Each number is 500 + 50 x the weight over its row's rms, rounded and kept within 0 to 999. Layers, rows and columns count from 0. Numbers have three digits each. The size before them is the row's rms in percent of the matrix's.

# layer 2 attention query, 128x160, rms 0.0594, rows 0-63, columns 0-79
126:524515473501492519472493505368486538487503508511552424458503519481469518603513517610507492561460443588468606502538535530494429585517540510491456532491464523527522433514431523549514512484456589507606481530513606464562490558472549486518530378
124:520594547471438574491474453516512527507533491462526451479469489495437543442458487420558522490453513532430512503516560544520571566554564495524522515413546485527520551571456520521471559497530440465488508460511541439483564502493556612542456556
128:508521481483419528508459427529548454493543567510497430377524552544517450311521526431564492451462428435458570412498481469579493522423526466466467485532428513544517465543490428547478442476382487476559498499556467538495498485575542487584462505
138:614553508510381423488510458417553514474476451587477534518439590499444477409464493465553564498439449513552553493500536495574429518444538486457533546553407611529522407540488538422498457506503489539531495408498509494511482610507521437483529490
122:555415442472501512496610482442405531554520416628509483446493420508510515475526521591460477585448537505607445546519483517518458534476494456585506533532521586510570439434555592469497540495451647497542508441509463535549483608418525453546514461
118:502482486569540528538514470514472505557526602505494448494520483517561476467548518485545439474479489515566479437444403442473501450510447516483482481473495465505468546513506441479451517497497502467528572452542530598534498464584524493627520489
096:553490486508518507503426491483584565510502570480457508543502560531499460527513547423575479488471423473451587438497582560528472491475472520502483505501357508522429483613455402507494577466595546542499484482508571451471510433549525566547506524
099:450407470485584605462518531497510556491499496453532479537439474447511496481517462537486482535516526578544461591466510618474492540555488475570431537467586498539568585378482578515449493516499466495575526500526493412539487517498470523466530448
125:528503506511598497540402517495553565526462545538517489543479464518528491548504485416565521476504509553529499413497548499475518500452570532444455558477480503485525565576408493453493479561539551531486479467452559458454496453600544543499535471
113:548552462425482428470524577416445458515531509499547499477508466508471470568484493641422523573553471560417490484469516531498473498540475510493452478544526479417527465534428429570579586455470552599476457562533558468538479520460452525440508419
138:512526466534461446479478476443533612510565542502461447451480524497439443416479553488574489561404422448513592435539479546620421579488503488488507485515417596523537463577469518553491516451425640524531520507552512523554554525536583492614512516
103:547462503505535531510495486489534448503472509519481484530579480543633495448530538462470470489555539512451510480447466405510521415534449492447468462473539422570387544493524445543430558483520398492490524528526501525492442459507437524511453488
133:486442526522482508504497456524602501495516468467467518527535560504491505401519528363569438414437468413526488535480434450535521500431486438512526480509423506545500603471563533460368427502469417421476533444471437570429515471530519486572492591
115:508605473462501456479526576449423509546545447530534426459475437452430460566459501611454499574506445514442546487562547514543437566501506535521466486511455542452565430564464494540613534505481636529485423569541536474573566541421505495487529418
141:441475555498554590530444478535504451517480499488514560543528526505505502454514494420507438442531522526454479458460462519434590413535540497516470477510521387508464570534499437521478586502542344508488509472549505495402515377521479524502539511
107:519516480481491403453467407607461513481506553547460568507569477558571512473529440544557588437508487492506501554513543487436466466385423472433503477514536498579471644448465477562518397530530472481445492424477494473444434423534503518549412514
129:439527533522429546472548430596546449452510479471501555522475502495491524431469457363524498492490548464517437523555484522483595522470552526524564496490548464469546583459566570458471423580450378470476476457483389482481570508498509466477543602
116:549536516506434419518506482512509567486566523482438600500452536572506474443481487408522613517437443469496561452526531493531473474457465592456544468501449509560541490580484525424506481547557439474477601468570526523484476459548556455598514563
120:542499502483546481443509536488401472476542483469538451419466449445487495608508525614403489523513512580474525524547484476459452538508436497487446501507532476470523422528458491555594621523461516562511494551527541434579550519451495509488462408
121:528573521433512369522458565447588537559462515555444511519444517450440557596474534495536527522521497506507512447446512501520476509527529496486560514526462530510436397544518519454517537451584635523448449514438544503450447512452480502397536500
119:560490494508432429463475432546598466516480540534406566476530551472531553455515557410577437467427492437543487462498511466585507475491510500484548494551438567493410537445548514440425432466461529512508447458517454546467487493560543490575473540
146:477532562453505543455563557509506378518429467576519521491504492494503589486488513550444482445545615491560394501480457485485590477467561482497537531503509543374514500428576523428496448490522544500501377513534439535499465576477482426462537427
135:543569507469462470489463572446411466502541472471544481437456454492469421558479463582425523533540476577446509490559562520485413554561512525468470475515505475467548430567451467533600573533489575573503457582509532409611534508426479513420501447
139:489433527494511488453573459538466626529522523402462622556495456484496499522486459440525549559454466519506557559554504558482466517533477573527536469501518422463566542505438547469467491500520497458453622527520531468511539492548536488563537598
126:548436512491496479498504501379474614512523520457498528529487476454485484615463476560472513566498461598517595497461511570495394490549526534495497513463488546478493465522405545425519526481523555531546600583471598449548489533490530508484573497
112:456457512571530518472558438502539497518475458487449558546480550543495489445491480362501519471489480439561493539474453508538524464520510515516590494531448470513507564470537569445433494518509365449464553438529444572486498438530476496564483611
123:473446463528444509518489450467597489517496543476496490469471518556522463407527485363574485456433476462591526476450470462565486489489556500487491528508437506482498492501529505469428424471470492471493548437511524553501454538587505465572516472
121:504536532482427433420510522492435444447523483527530526428475529432427485492505489554461520580479456498436537497577568505506426548481529508452516464545488519476518463508438464532574492482431543535486433536495497439547537535465552489458468494
131:509465541493431500486518451500598522511495458529448522472410506520451513395477500392570470471441479464492506506501474527649497592497584477530546541521436528500463442509514635457457449479499490474519474446507432520521527527510538490545551498
101:466457542539532574519515469586536493550483467485522480462527468575530532478533487466522507467491547490533456478460467438483606504513540508562480513441542438501509540465602547429423456534483484430472488462483460550489522420515455507561476461
117:566613438451501479502484596421392470506495494576589439457489491475472481557503518616449494523533513593480500474559533490466460545501490501481435477509529499490546431517437486502515544541462575545504397534469589449566544524473554500460550409
136:530540544524503538513538447454587571567446429631517491548443483427439524537446489412537514566507491469487518505508581503477554564479604488548559525511505504499517448562538580409488517502498602430529451391459486477478498484432539472479525562
117:522578506480459474501537574479380517518498492523533549502453458486406527564501503553390520530560507565520521457523521542475478556519493556496464503493530474436507422535459456561593575528470537569529453543531516391563544525446525534442508480
116:517562464451508441448462548483402489511540526527531491449469471481444501580450529622423517561480474546465511491534539548477469518530502497490475479519538472445502454477434476538596539527499577564522444560531540397564552487484526506430513438
140:544562494487465482472517518406466525522523486554515430440462463464482491549465502576515549608442489530511534489537532505538479622461514491492474557528491562528535344556487494548527511452482620514551492472493524510572505583491587459532511384
124:476474500508454450520505488492463609503558502460483583530467443499574514601463421443531584524492492433551557461475504488458450469503492558520561494533501478471550429574483535424505441572534555495390563559462497504492459517514448422438466595
117:520490537506455498536462407550531480491512422439456602491476532566484512411481467387537504408486520565518500525577502528521505469461522512498539490478447498547441623482476578504454450565541380490458512466509451481414498477512518512546536524
121:519486438509551504515503540417403529539548503559539441477498435511492472575486510623444475528485483578507557462486490528540422513537477528527450482546492475482563409514471483560601571549468631555506476556537547468526536518479519467522546445
122:486459488541564496559519489494546573578451470517431482539551495488428495502495540415504368538492462468531545456492468497494543507561565438580520457502455496457447607463526560479479552412461612424459495477483449517486587388407526463564535616
124:533545519475377343527511479469483544513478480519397560469439537446434496468433490500521502536443475464509504503512491527554457567519491425548567521578391618504461410517461579447492469421484593502486508459535491522479525579477527448483465511
101:430375520502555539500470472586550539459474512462488540571513494502545503532536433417539563471476571465563466536429487515420566466487531538585529517482541441463506642414531567397431452558524472441452576451447488548475465431516464498500520581
119:490444486513420449556528487517453488512559549463526525493491449569569485550517436514499593432475524483576555474416471471487449497489514573458485499478569503510551507525462530446536385533486577558460516564491492537489424518542420513492407474
144:535470482474567549496465558492489431511428474527552370467515488537507570527504543597418468450525519610481440468468448463476540519507544503538406506493520517517445445471540494541537529490485588533584422503532518524514515484464497535505499352
150:453458477522551514524452503521422553489535545500531526552535489547566471512517443499452516458517549576524475551510522530436484430490420549470451486494539455489552628458449390520509520562565411536450512500457602456408452482568486585447490502
107:527437438544449540475550471475483473479528552412471575510483523554509518481529470510491518481485448517557509616426544528576436455521440570497487478506438500513479617501499504491435444501575482548530604497527533531511413524505450577565520532
149:476462472543492579506499443433501499495514403569593431539493500552465510400464493461526458470476409514466547540538564518506462527445541524545484536529489530625532418527508581415492495566455397466633495424549503493519514510467602420569516504
149:514533534494487464562428453439598566559469484548443579546455491483481527477431473393567516526456527517533515537470548524529492494551557513545551535533496575574458523555486605443486491467605551505498466446440522468442443525420521515477566566
136:523505550518490539529443469538570471483469481542457492482488535544520566420479466409525548481503521499514438530492502477496604525472563449524527526457526539615453517557540596497437446508554422498585492423491443513481517510471528567561452555
130:422471508541517607485481463581606454459500483495507528514536551511464468362492510388538389478408472425492475524520501556530522492464524477520470503494456550485529557470532468495414439502454409486509451424557396525492519417560517483519548500
151:440475503490531536487526504558470439465566559372534537505498589526467455392504514506463461510488485445433519525539453522507492467507461502462439436526490457460523548480499382603479499475428358530473518576593463518482497442587470521529484482
116:557530461518560552556459526449442573529578541498588469487529449528576522529500495542484572494510503601445554494469519505454481486509534562475451478522540437602485524578461507486510556506570524534566563502569628463470468444473535566603488422
122:479456538425541495471516512502564471540478397498535523506429522441438493528523490432461423516535515549481450510510475498526528560577573403565467540458542494436547462484516598487549521466480559524539503531525454494514578496452428506434481480
121:494475520532508544511465451516596537524460510522476486562537572526574461428511483370585490455539559453499514496470474445483536503495520465527545539464513537571438540541510540475390467503550437424492537404463474567435477422532484490515469569
099:498536533440458443516507606414504478522504521513507500493437511452454494535487514577422501552464484500426544450542529550542465547550534494499512532520471543401498334529442500504608582457442542564499417555507467466531526531490550462394527432
125:534517484453480431495505511464529500552572470538493459411429483532346505374520598490466460568445472495456526459523433503586463638516540408543499469536426521527509381480482551519537517426410582553546527498555478525514590529493563509563482485
139:437474463510525552556415470552465498524534570455519421464549456573595505445536504482494482445494540539530499408465439462458534520533476536502431477455542423488524586475506436525491498480451536490507479574550490509474478401583492594565463446
124:479557534499534464490531533473398437490453465487543537523465466467466504588493509620412515500570539574445470504572510529455476499523496530492457473513552451449529438445487504564581595533532464536459464553552495423551544466445522531412509441
113:458407460467613565562478562536467405463510463509641446484509455563524480481531521609459452473549515530532453521444472505534430498541524483528402464536487496512503484395550441507516492503463573559562459498546531497516460513510447543467490328
125:436489460546434475463512478490556616514492590425517519553475546468435466507466449464550485546418431448510579472499602579558477557459547542517473556524443557469579575464444522432462395526430574502527489484510557462550502476568535495514539501
121:510517546524588553506499602557440484467410490500540477589510471416513528658512498569443488471576556558502468558480493469370513433540535503481512483486633420484510508473574484491533548577529501498448468536413543451520476518423447463392513497
138:532516517481597601566452587441471442488425526515548429499532546499530536496517541598454505456533502616497487537457513517484509415513515548454439500478430481519472538539481415518485594478545482549563464514533627450507501515551547545498543380
122:496510565447484535536502459570583440525461482521507524486419503553459556407434463430520574508532530481510474426518512492496599562497588567512478525463484479518441469570543544482468454553533425482561433445535497506504487474532479532511504496
131:502539515527445492475475420557555553453537489488447511475484543544514487402477457341568553505455499449481519547550507511552563550464494492515540506488498507585493527551529553538467467522568328466494532413554445497480517490529535522555441606
097:464453491566511515536474525477488550573538512456473484494471462583499435440494496435529447490514496471581501472430395462576465510571484517612503505448451570468497486486510574427487513491510550435488575526511493595542529442525524463595533498
# layer 2 attention key, 128x160, rms 0.0573, rows 0-63, columns 0-79
113:450474481568509486471534461469442621505533501519523544540550545574524440509502494465502466483440430462476528573424505520528524555505492528374585481492442510522542410608443475532511543533427418516487574583522474507545588446509474568480464581
125:463469483553523538520548568466497583494515535520460564500493562592523460559502477472475524482461541527418533453482523552487437476487526542533449504459443526516450497450518506426517530476470478595564537641528559463540542502470527456362554483
119:444459517441527515569540501495521509544599494393511482616506434499491405520476569467519461514530535520379589468485496549491530544510525515584383484539531450565494555448532524496488475490534557438563540444519559510510524428551513548509463539
132:490455446500520450460556490551504471547547497427453462494495452470452476423499531468541427517556504518481539519524456420454517455517468420496472405539556384491504448442560417518421484530454570423506527529559621528518448466576528490606546519
119:420417501479471611543487545545528402474524510469569460542451533524530528451502479517497501513512504521438587576452491438510439470527592486509476486600522460458548434606527455527528521500557471522492557580514512514396404458560460579367522490
112:486526462432498526542445509529556566533613503441522450543466524502473482502524477430569537534445516504473577489473502585524508579481568536575400478539558442564475561495465547494500504528539566514517489367502544503456489504555489567480408548
106:525506517503404470474500471547498513605522474493407574508580487440450395501519476440513487476493540588432485450566536571447530524447398499541512482502511466549455643500461473488452499545405478431551529544567573447577588467521539466541523492
110:494563530585444554522591549509445545550489490592467490439482517591459530506518515489490492500443506548554449486463526543530464498514516472459493526477439529493538423558520487501580487550495465586508497575525448490554545463452450483380524527
122:457512528637441500475467451553504497467522529513450527477495527460473485566503504456558605442533517518493460420591528541441496583493470533601525543441474471548555466582533476513486503521465544450532457538544545459595537561574542412466473503
105:583487541538538408505461494518491475403411561514449491484639574480547478480505534552474508528448506481521440500542520342495513519513453484415641449489520467468485431566454516534471520498456433431447559512436436489494567466498512535546445536
141:459503491464404464457549512546530525556540457447509541493512467529474416506479565398568563413557488515389559473433532487415521585504409517515490491496551471515488454490528445517522539501490491434535571626516529473603605394469498569517442522
111:507512469434568521591447517511530492528529485455514479560496487420507499518507517527519464541516526489490493464493485538488527431521514517583461437570556388586490598462495491511406509506519522454490495393482557506438384485545541457505577520
121:473470443443491529520537485509503522595554462462524480550367402489461532528488470502519497478563556491448571431489488590513505470515572454623381547486548449546517524431556485464478503554511537536581426457563575511455453506517486494522504474
109:513504525543496459435516457511485507413466548484487519492609564526549504486509536510470539490497507434488505515482521425531538574519442515352631464472528544486450387574429508576532519472468405468432563620407473511552538479470487582502420529
135:566531506506535547521440501447516511466519496493465526501499521405567525520519501483521489442531512542501432456599471555459491438484529536506397513501504459591504547482498618528457530561510608497529440428576573491483437617484511463524506517
112:453494476518573454617426516574531425490505515487474449560526495482491483466487629459551396588473542453491457340550490481471562505535535486565474468571477463456464514494541485431427518482546509447448454440496586520489471437517499433515576468
119:448502494473442564404553539525465465461502488524530534374445477538454520501493496500526553435524528488518511504445524524535503525506494458571403546476492601482579504417635566445582458454524483637591462596553448528495459565430458475512485452
125:459496484431547467548515526537516476479532535453491461490540511467437448509538576507575443549546488491473519426505516470486584522582452523574387470482522412510540583428617449451483497497462536500575525537508559495471481393571523492472533543
115:488471564542569478510460463494478492389457465495499482498588563502562566460477493543451509458443482480549428604466499432496550468484511511376641451497459513496523437571420483532482527444426419464429509513429401527480508509490505530512487525
117:591492464516443414474478405537445497510457482505486486506562429454511498491518501524528475569583496441522489488622476439506480498535460540466573462498524547561442492522558413560422472552495504457476500519427551487535496485522512495540541455
113:474474512434486487481509516499516499588538463456531491564467393501436470508477434474566475527550523528441509457520436552453545529481510449639366501539534419546478543475548448447428493547548550474510514457533573495448461480515505516507504453
137:507511526533464569457491519432463462451459450580527480498437468473518501495489398540488548499489500457540480549542454436536446521494528511545536547510516636490472432526506569476518433551528535600438489395460501513469424563478489491484450451
126:519517568540529504478485487540502490398437527477474514453629561496573528470460540549462520473465494465504459520536552381506533520491446503393625467508512543470469416575441489524469553416420440433419530563412431527490538508482489511517473503
140:465501491519514468493495538557533582459527541572450508430468510528450568531507495466540541460468483496472509400542525525390544558538470477516487606464473554458500503439565486506528504518464418572601462639510443441522528465408476478459596506
113:492518462580524441477520472544525613491456491556471547399538556527434509442488517477493477478426441455522465509509521487472525534531412496453598515482440496443537442553388454470473517537432391498420553578497417439519565496499502511521541495
105:480523482464469550541541506517500534580551574490551446502427508447455499506555480506577461516522536490467514483471533568494480435576557458621304522456519428543503552430558470538561429506533513564607486485567477498409509532501504471483551504
116:486506449431472492580524472517512530540616474461499494599432479500416440529505524445546461506539473513426588519472493586526503563523536466583421494502567486575564569445519496481477466556507599458559531446530549476503476477558496518481430497
118:499432532527552445488492461483464512453425470487465494494568532522559504476524576513445521477559507482528449571511451378458567499524497451335605431472516486459453459513466485602455529415467398490450537545496507541551511473431469522544517487
122:467517473460410545476623533515499545564567428522479491500422414586430381525515446468566490506551535546433587555470467566551450489529490485518364537492475504562495505405602439484529488553517530549580478579567505510525517434516487532433542504
101:483536475440528637529521575533519544535534505505513509586363484559464493567493424492492538509459524494489607465437519612561446552443587548605413554498527549528531524501509527441554482510535518576558492452457522481437487497458516504401504510
103:506476565573581505517448451496486505387482520444485537499601591471604532408488492463468490484447515482475502495481504410470504534506464546421639444526478469504479447595429468517477509431477456451432540561435477523480486500519490533550452449
127:481403481547427484486533458467504537482480476527500553484389478602426464508512453493481586520525557554470556491516481547495427497506503566513421493528481559521531469472660448483519429494507457633568508629459511498542441441490525498456639481
117:508524551551548458441470478504496489394470522517414504427572607476561508488521529559416531473458474501518450489563481406472523498495439489429629485499461552481443461562438491556479520460461449487383521553455440509524534480468486492511487467
114:509487563536518473466502525484515472411435483510498525479611610512583498487505523529475522475486529485528405507545517412465525479521446492372593481524474516462466455576462519522461534454442439471380551549416435513513561523438475495561500487
123:418404471513468488484518478508472537442537461466490513568502521638505465475505498498519554487461511477427546518443495433535514599512438603458602478552497534410524388528475454504496521480445479484459596589397516522535512399518512565424439498
127:591454449467521408504495473662537417464558577421496476497525517420426476476504580498552512546587496405513577474518513454462489524544503494529524476509560441461546535461614477517503417488481509470517533569425462500514488472501509507505584499
114:485505482487507513501552554474568425565482494466476509457523460383464495469470531457556369530574577462494444460589442521451553460498545411556373481527478469573563578479521442447463533523465600525588455496642572490493511527531498391540584473
111:537506529582539438484464495492552516395464509476522477506592613495574494456513552500489534551489493512489475544492534466519513508494444521364570444440495504473494428573428516539540557495465433405459554532430453509518563490535454532550434536
108:499504512465425517475525478495547584573454505529539593481404453527496479541500430500504571472501500588456530528474501612392493475441473516507460593513525539554454567531519457519473507533608512604507499515510568499424470512477486500473528454
115:498427488467492444415504488559488435502512442474497508533512409464478507451503517470556392496540500486446544492610483460408490448496470438515474475585537473516513510453588438479388488510474556466446506541536617515463499430546485505570547454
098:499571486470451496553548561516515443557544506503530549487405460472495566531482434446546530485508514513535546437577488568490490495506525505630462582519486489491551577467616550449531457496537592581525409422547425456478487560446485461491526527
129:500512489482529429539547496606521456471499588415478488567544576388460521529504528471530471550484499414520558470441517455514525655546461507590566516513515512405535562484499504461492475516481531365482524427430458516494538449535493511504471533
134:439530544522533534539479492462473529482475456511459503574487578478505460526464347506463491524437514530509420567466466492578422503462512612423512497473454515533475419602347481529496557558516518505424514316422529502469482510554502557479394500
130:536576523587526479506407511497561434472500566503481480440596553452573595498550536497481490472536478475535438439566513473451581439556479509532545498469478438450533467568427592522523538480477533434511402493543519488538560601479485413480497519
100:549545433420473521561485566469526481581543533486529505539461538462388492497490519422556444567424454519459528526450517540523504489561530369608462479506533347473473526476492433459457540552498564464521527391568479484477564453525552468469529563
134:406412491498518513541596538412432416545528522464496493464433577501466513384486513475519445489522516525405537545408466532470498480529482492458375464541535433476571492503503499480487565503486529577546532562581526552473484446557493489586543533
144:504501492512419453392514482524479493554536448514491528424455453501460462521498485455577453517544490494429517455593488503468438511488460473571484506558468517537495552501585417464433481541484559509500464590568579475514504486547546433486634490
113:404500450481426537493562499482487546584554466560481513523382410540456438509531485449550431496461561542513517480446470524556442461447541524593396496538474519514538588432543411402492437495518532573519453490529536517480444524511549472420562467
113:495510480406408588454596538498452483627516477455542495449405400528509484511490502502513508452572494556538510514445440592507503497494490434594376530479488469584526522468579588498543495521596597542572481524628528505556477542442474507565481521
144:519550499426556543518569553454492554539475519458450473506527500460590490535510593554458510456524481538503473498484528518522559514537500453416434492424508440498481453406456599539580535500493509499607524460570470502556608539425478517567435512
122:501472490585565475554434542440545588478514530485435553580532631569482470565518487461503470586360443462487523456437521533507511569487556616528499474465455480444485495552412471451474561488472492518509561482467503486562476469530501512416465584
121:464490535494527520457597477534420558443463472519496564489471507468455459465452423548481514450548500549565455604458531511529389398477495501454464518436488545556573421504545499581555469581498447588495466529480462477443494534526480490444516515
118:506491456432461487520550455512513502606574510500530496565383440541486489515483460524564490478493544522473543456456487620510466507481540550659424541508550478534505569438535467470508455536539564535591470462569592468506450555552528473457565511
103:547522520559491440384506477487483468425458440501491521436611504490535501437506482548436523485524458522484484592496501417501484553506429527381579506436471537479486458527454518561472471500458509497455524549419476500539541486447487512554456527
132:467393554451581516500574446542509606521491451470496469578494541549461440501485484535527436510547526530423521596464497494529437534505439531448398463522497480559553443452486433584489534522480446510504536509522524464465534355595462560482498501
123:497568540469551591608482558526553547490516530485459486606527556485487480579475444435549541483476519506446537436410538606490499561501520577565461544494486538543476562505448576446494538476546533449523533394462485475505533525497507528399412521
115:552494541543566500459505525482463490411406554530474519441590562524572557478510470520497499505485467488565367530547499403504487462490456495383564472514455518470504435548424489545522515437447456537460455506471425525518499565437485500562533523
113:533630540475506520500500474509504455503498583432516446517461568497535503514487467533463485527518502537555482556472530484565492585517546518395521515379474485442506407576429552610581586448507530410506536453486400502516579676574468516504357525
119:497525466565373470437601521584468514538508519560488565454481473554429489570481475468502547491507477489474538501389529555458509580542444446551497523453506564480552445490577490500546467491503515538529552632502445490582581423425481521483519500
114:516491507571540469525431472457469550429419542597501514409467557572530559489500432561466589481447525451613443548511499462534466412506514536372659520439435592454503447553456526517581489477485453539470466507447457498544481589484488499534443483
143:546524535615522536530456473370497561510457481550484521445552532559567537520510441489488491486398455488511447490564469512535509485478519533440515476467483480521513437558341523528491576528465516496459541424507556477511525604497526473504433534
109:453497482453477515503546535528467535477502495563380533533423477499454414583526473479551497501489517574409513476498484536588448582486465549582391479531491576484524538386608484432538427477495542567559483516530509499537455455520570496455504497
118:416432455421445587507560530468483509545550469504511508491499506528516442525501590476590479507545529541429549476502485527497508459463505515567409510516475474485470566381624436401501484514500531548568446566527598551543489439487522469438610494
100:481592480450422512548592521482549577569548509506550484523427537536482488542482400484544531493508481543476601488433538593544491544498526528554443542462548537574529531483527517502550493504488556555569451473496436486498545479476508581481425543
# layer 2 attention value, 128x160, rms 0.0826, rows 0-22, columns 0-79
101:547441429449536402494528521488507510624568508502618469462471436443455372522485508432512508518552393403491564474504524505440475481525460490571570491480569451579499515442514446480498481581425515498507482488575537550550424489430516485520480610
079:495459498602531459499557495459524505387526506504550456548485487439532468495508540436548544485504484517452635475530567475461584552490523587475553505499501487450497494488595477482480459462480438492468573511479449438534623484524546510501547515
081:442491511398517548510426484529488537632496431501486426450518454589547481516497520496488468447486489470519478579473422474535396470531529459537556490522541497575533460479456519529545517555467529528490437519535524596454450500459466509480426537
086:446398490558474441482523520493493550454489544529419519471465526432457465605508499511517501540408576556494545451524507549503491500522669557552444504487381522446484527429543476435465442471464493570475490515411548452506525490544552390461555442
112:425517507509512562501453512528520516382498518476458531415501602540490485590506403528524464496330553484504425522481458499553473534487585526509546489518365517489548565552477441489496501395456484559454465495448414497485575537542478462441507486
068:449462492488449462529478432491497583562461418502437505485439502522511482441471473504523444498485560570605497595473471500630438474529575460475465527455509584471525566482544481566440419488489483521563465487508460513445446534573425478525514535
111:446554492471503527471514492468520492456510503578463493486548506403570585566506601534556542447417530449583469418529553506512522558477644542498484510522410529441506573521582564445491501457529523555584430426529468486472565586473488343527502436
103:498461411531543497489471546482567484446505547478410433426471570398526585578515429555517451542427521449547502524576561539488512538507632466504477516496382472450568527483461598480491428498511519516518398509487392465551561516524490408581544385
079:514550504556471449486601533492475524396556526406477550525448557487451413447509443463503546556528417525428588497539555517492531551498465572483495476503485496488598477533478531481476493451449444445464680480460448444521601491489555486511553555
082:529441505508521464510512505558483529473357462563523604546638474476506618542487432489491515462609508536498415589446450517428557476492352467507553498505511486487355494488521456440497547528497475495471487493479538517512418501469532495476436484
088:560544506513540480536443497449510500606417494574468421466567474565541656470499569539493418500469508569528478503541508496485474483517496497495499476477505442557404499548382466499497552604494544525514368475562570494526437479506465557566481407
092:494542535431526585496523495520491547487449434449347615489456619554529534456516404493448447442403480477533433591429419479572433482519470460470528532520456504463464487583457530528506503421540469498491499523490477550453486604568422503505492523
087:513519471499381472495596503542506533560511413570442521458373478455436476618507413522482530517547522523556420631510552480496553542492486396516482504485477512449478432426547540489494410561568541509445524462443470469525470489457501455475496413
098:482422495565511431523478433481498519431448583504515502485467482305458456482522512510545470506536557520559538529581583532523486507547527488492511536502506522427532546461543562489500452527590406548485492490387472463481576404542461502468576409
094:433508521507519476592578524502502463438499502500463485540436591516496536465442476588473519522589573620491475496488502514515581488496466527470359472469530491453558444439581537526515448514516441521540486554471423471449522475504405494485575458
100:534541527556520538522568526491456442355455497484454519595514497521563531509479493538516554480568578679453505534449505476487577467514333532514526484496536494482433451425550516513498460485553484463458607535419526459474475483507550542413531502
090:598540459512539440478501463478555442465524546499554496470570435336494492513492380482528499519545403433534533549537583533442569489480473411530638511515622509515483544524490546468494505482540499484542516469528423469496515474460505478572475479
087:474414500426496551487458514551491471465532537529490571496445444405463467528512519426560555496455527540521471476536483503511557504482569496536557536485640538446510569513575504468520537386520450519507590473470396542510466515467488480481514553
091:604562479481475424489461463505480557540626468498466520488526406486389354456535542455527576592523400512488596426563527489501486539497380500560459495510465499525537474499497495516473480613502561439541492476539571501576482427478554492558491527
077:492430504461468476512414488537531568598448535631559528511541484474502478537548580407480447461440517443606454363502462535467433486461522501521542527534531476555420537427469451403526523523486552563529387444585589553484407500485523457509448529
093:572552506489541422485571471448497419436508466447543483522475479468535539449508514495457599497601445507436563505508553485452590513529367523523489471509624518450530508522566523555503504507552441463508569528478436511476526475431474510575503590
093:510431400551562482544482538486558468394510568431508470455565588476445444593511349483524457547520516486472457604454516497518518508488416451514564520518459490565519516496449445538490482510457483478494467510441478513542461489529523554459494496
093:464483545566453494483497499488465561520526592433519516539453448484454450413485603455475507539550484498435551425537469516526465460518460533499359493549542485468563505587502474559486574522493500468533525500540524508511571462525500497517601519
# layer 2 attention output (transposed), 128x160, rms 0.0483, rows 0-21, columns 0-79
112:516480420495496629510398537538446474544514491546497525496406433568484596584466512444426533520530542609490482577473473514414504472518564391474480463491575512474506422499547527382555542527529534484524419529490467541418545510460534433525472483
096:543536518461469481512476463550586438493516421400477453486515562557505453456476519415458402405497532480477430523539476474552502518461586439539527543514485520510479541461524525528363475513428355488593449517604527493428503543448411538554492518
094:491474419543510519463531577471383558514488570620557542519449447471484600564489464562532584608504470548544538517410520521419505487537448549452463478479522485468512483567478492435630541507600605521454500477406457502512488446515557459457535454
100:484437617437489426625487500596544483392565485511521452503497483449519479447482540499526432416544432483480529503564417485588551536503452413543494525547500516532523586499466491522515531417419540422475545505605533498517498491556559536482467487
117:476486558486394383485560569431522575454494478589564485487484584448463508446491517580547496466473432500468553451503511537606513557525469571521444494520509490500481591565431568625486465436423477560483510490498544456509466510504494480435529435
088:500489541483533546546479483503484521465507539523471494500514457482511525506525523546534512517500474483474537473488469342478519480514468461507494519511501478515487531496521481501235514464518544455459524509498511586453499484523506465498478474
114:537508507545390396582411520551502548411538460509527500514518480542491464407568479479490538463516417471423526432490466554539511530487450485477492534551538534573526489503455419547451508475395592450570550542530566443474473533466519517450475500
115:503534605494456476582430489468467545425523482535500556531472490481498478419489556546472489444526362505420553431496456506551522517503471449472486574526512520502528537515521433572431553414376574481535546475574613490460527576497542497453461471
093:531510523458457482499489469517605447546498426440474496469522612522544446461480524410465445395459552483514418507537494511560499485489577455534536492502458528528466536444519555551461388528441346538575444466577523475477511565486427522512476548
085:494535468454504559391519497480468480502512589481462452489487461525536494571519485511496486584445538383495563527564441447509485519456601520548501481453556417505451463516458551456446527571550438473486458590415525588437458483479509455527478544
091:443534496543577543507515524480481501448510628459509491578487370446501502527502449519456526647554464507504547505456507494415519556533466486421415541473552458497547437449502466519413627537564592437404564470446515506582496474538547526483483450
094:446465535526495481493531499437456557546487533562500517534501511431481511499545499582535540585483493486535531463479512484506519481546448564518472475491509481498504531498485493537273489494524573539416523444383516554501494471548553439457505493
092:465513509473479517528413456519427499408522521536516568450575490500567482440484648519516560435486449426447576499519459480514504445506465518454568517547525621514500467559582490465608544442503525411500474439516535559489544569544540507483480554
105:553563534486537485571441461526543480427504473419463491504477518561525455477476551456496455434453449480435508489520440456566517513478500522553489574527521494500487477508536388526317579434410466398526513522609567527472530572515435558509487512
098:496555627536578500516488458524562501405431541444429499503628501459540480435473536568534478438455437418494559460599522453521480488546418504477600590470411485497502548526496448509544509423547466404436621434550480496608479500526524577490510513
105:489500558431573456478602389567517416499534531411475441505574564485484416469495510524546401456530530382512507556571509442564483509441556505551578543532431525440451567528492539514420528509519381489512473529543496523492471444486441550592486523
103:557562449491450576471437471473479497555499433477461546484432508592519482483520550408410530454480553507393471481494479491497511503447576469477495523501539487490495408498559493484368519518414464518625428577504557523403545604439416456523464547
091:535539378472500511494417489547443541570501488555493496479530503607496486499505486497538504476441556426461497511451485496544501434552516540525550470581485462486477505531513537429441477526473495532570408618441494522348491495445450466489501528
097:484397384500548619590492480545481434582532434445526507446519476525468545490513504482460439458536570574470439603513476543416507450517590451444489506471529516494506453433535512521546489507482550477485493537546471571454569501502509528483509532
086:505467436560445525500490589528403546504511529587554545546419432530489554566496453480503577592490459569527506534482488567465528517496476529481445493474558501538538448512484467436697524513538626446470547498420463505527525461529574473430521465
095:539540486482558584452432428507504448585477476432410475507532508568496479509535483454449463491503590458455453515531493424462464454494585432486557489495483447464485464479529493454346499549514409536579431568501506512419485516406437464579477572
101:461538571434511507480580509451529511474518459532534515453435503484413580491434597605481439454519464568427581524534510510557508544531557530520511496480546447409434550576475636580519549426398451551487434592520522513442521506453503435533489399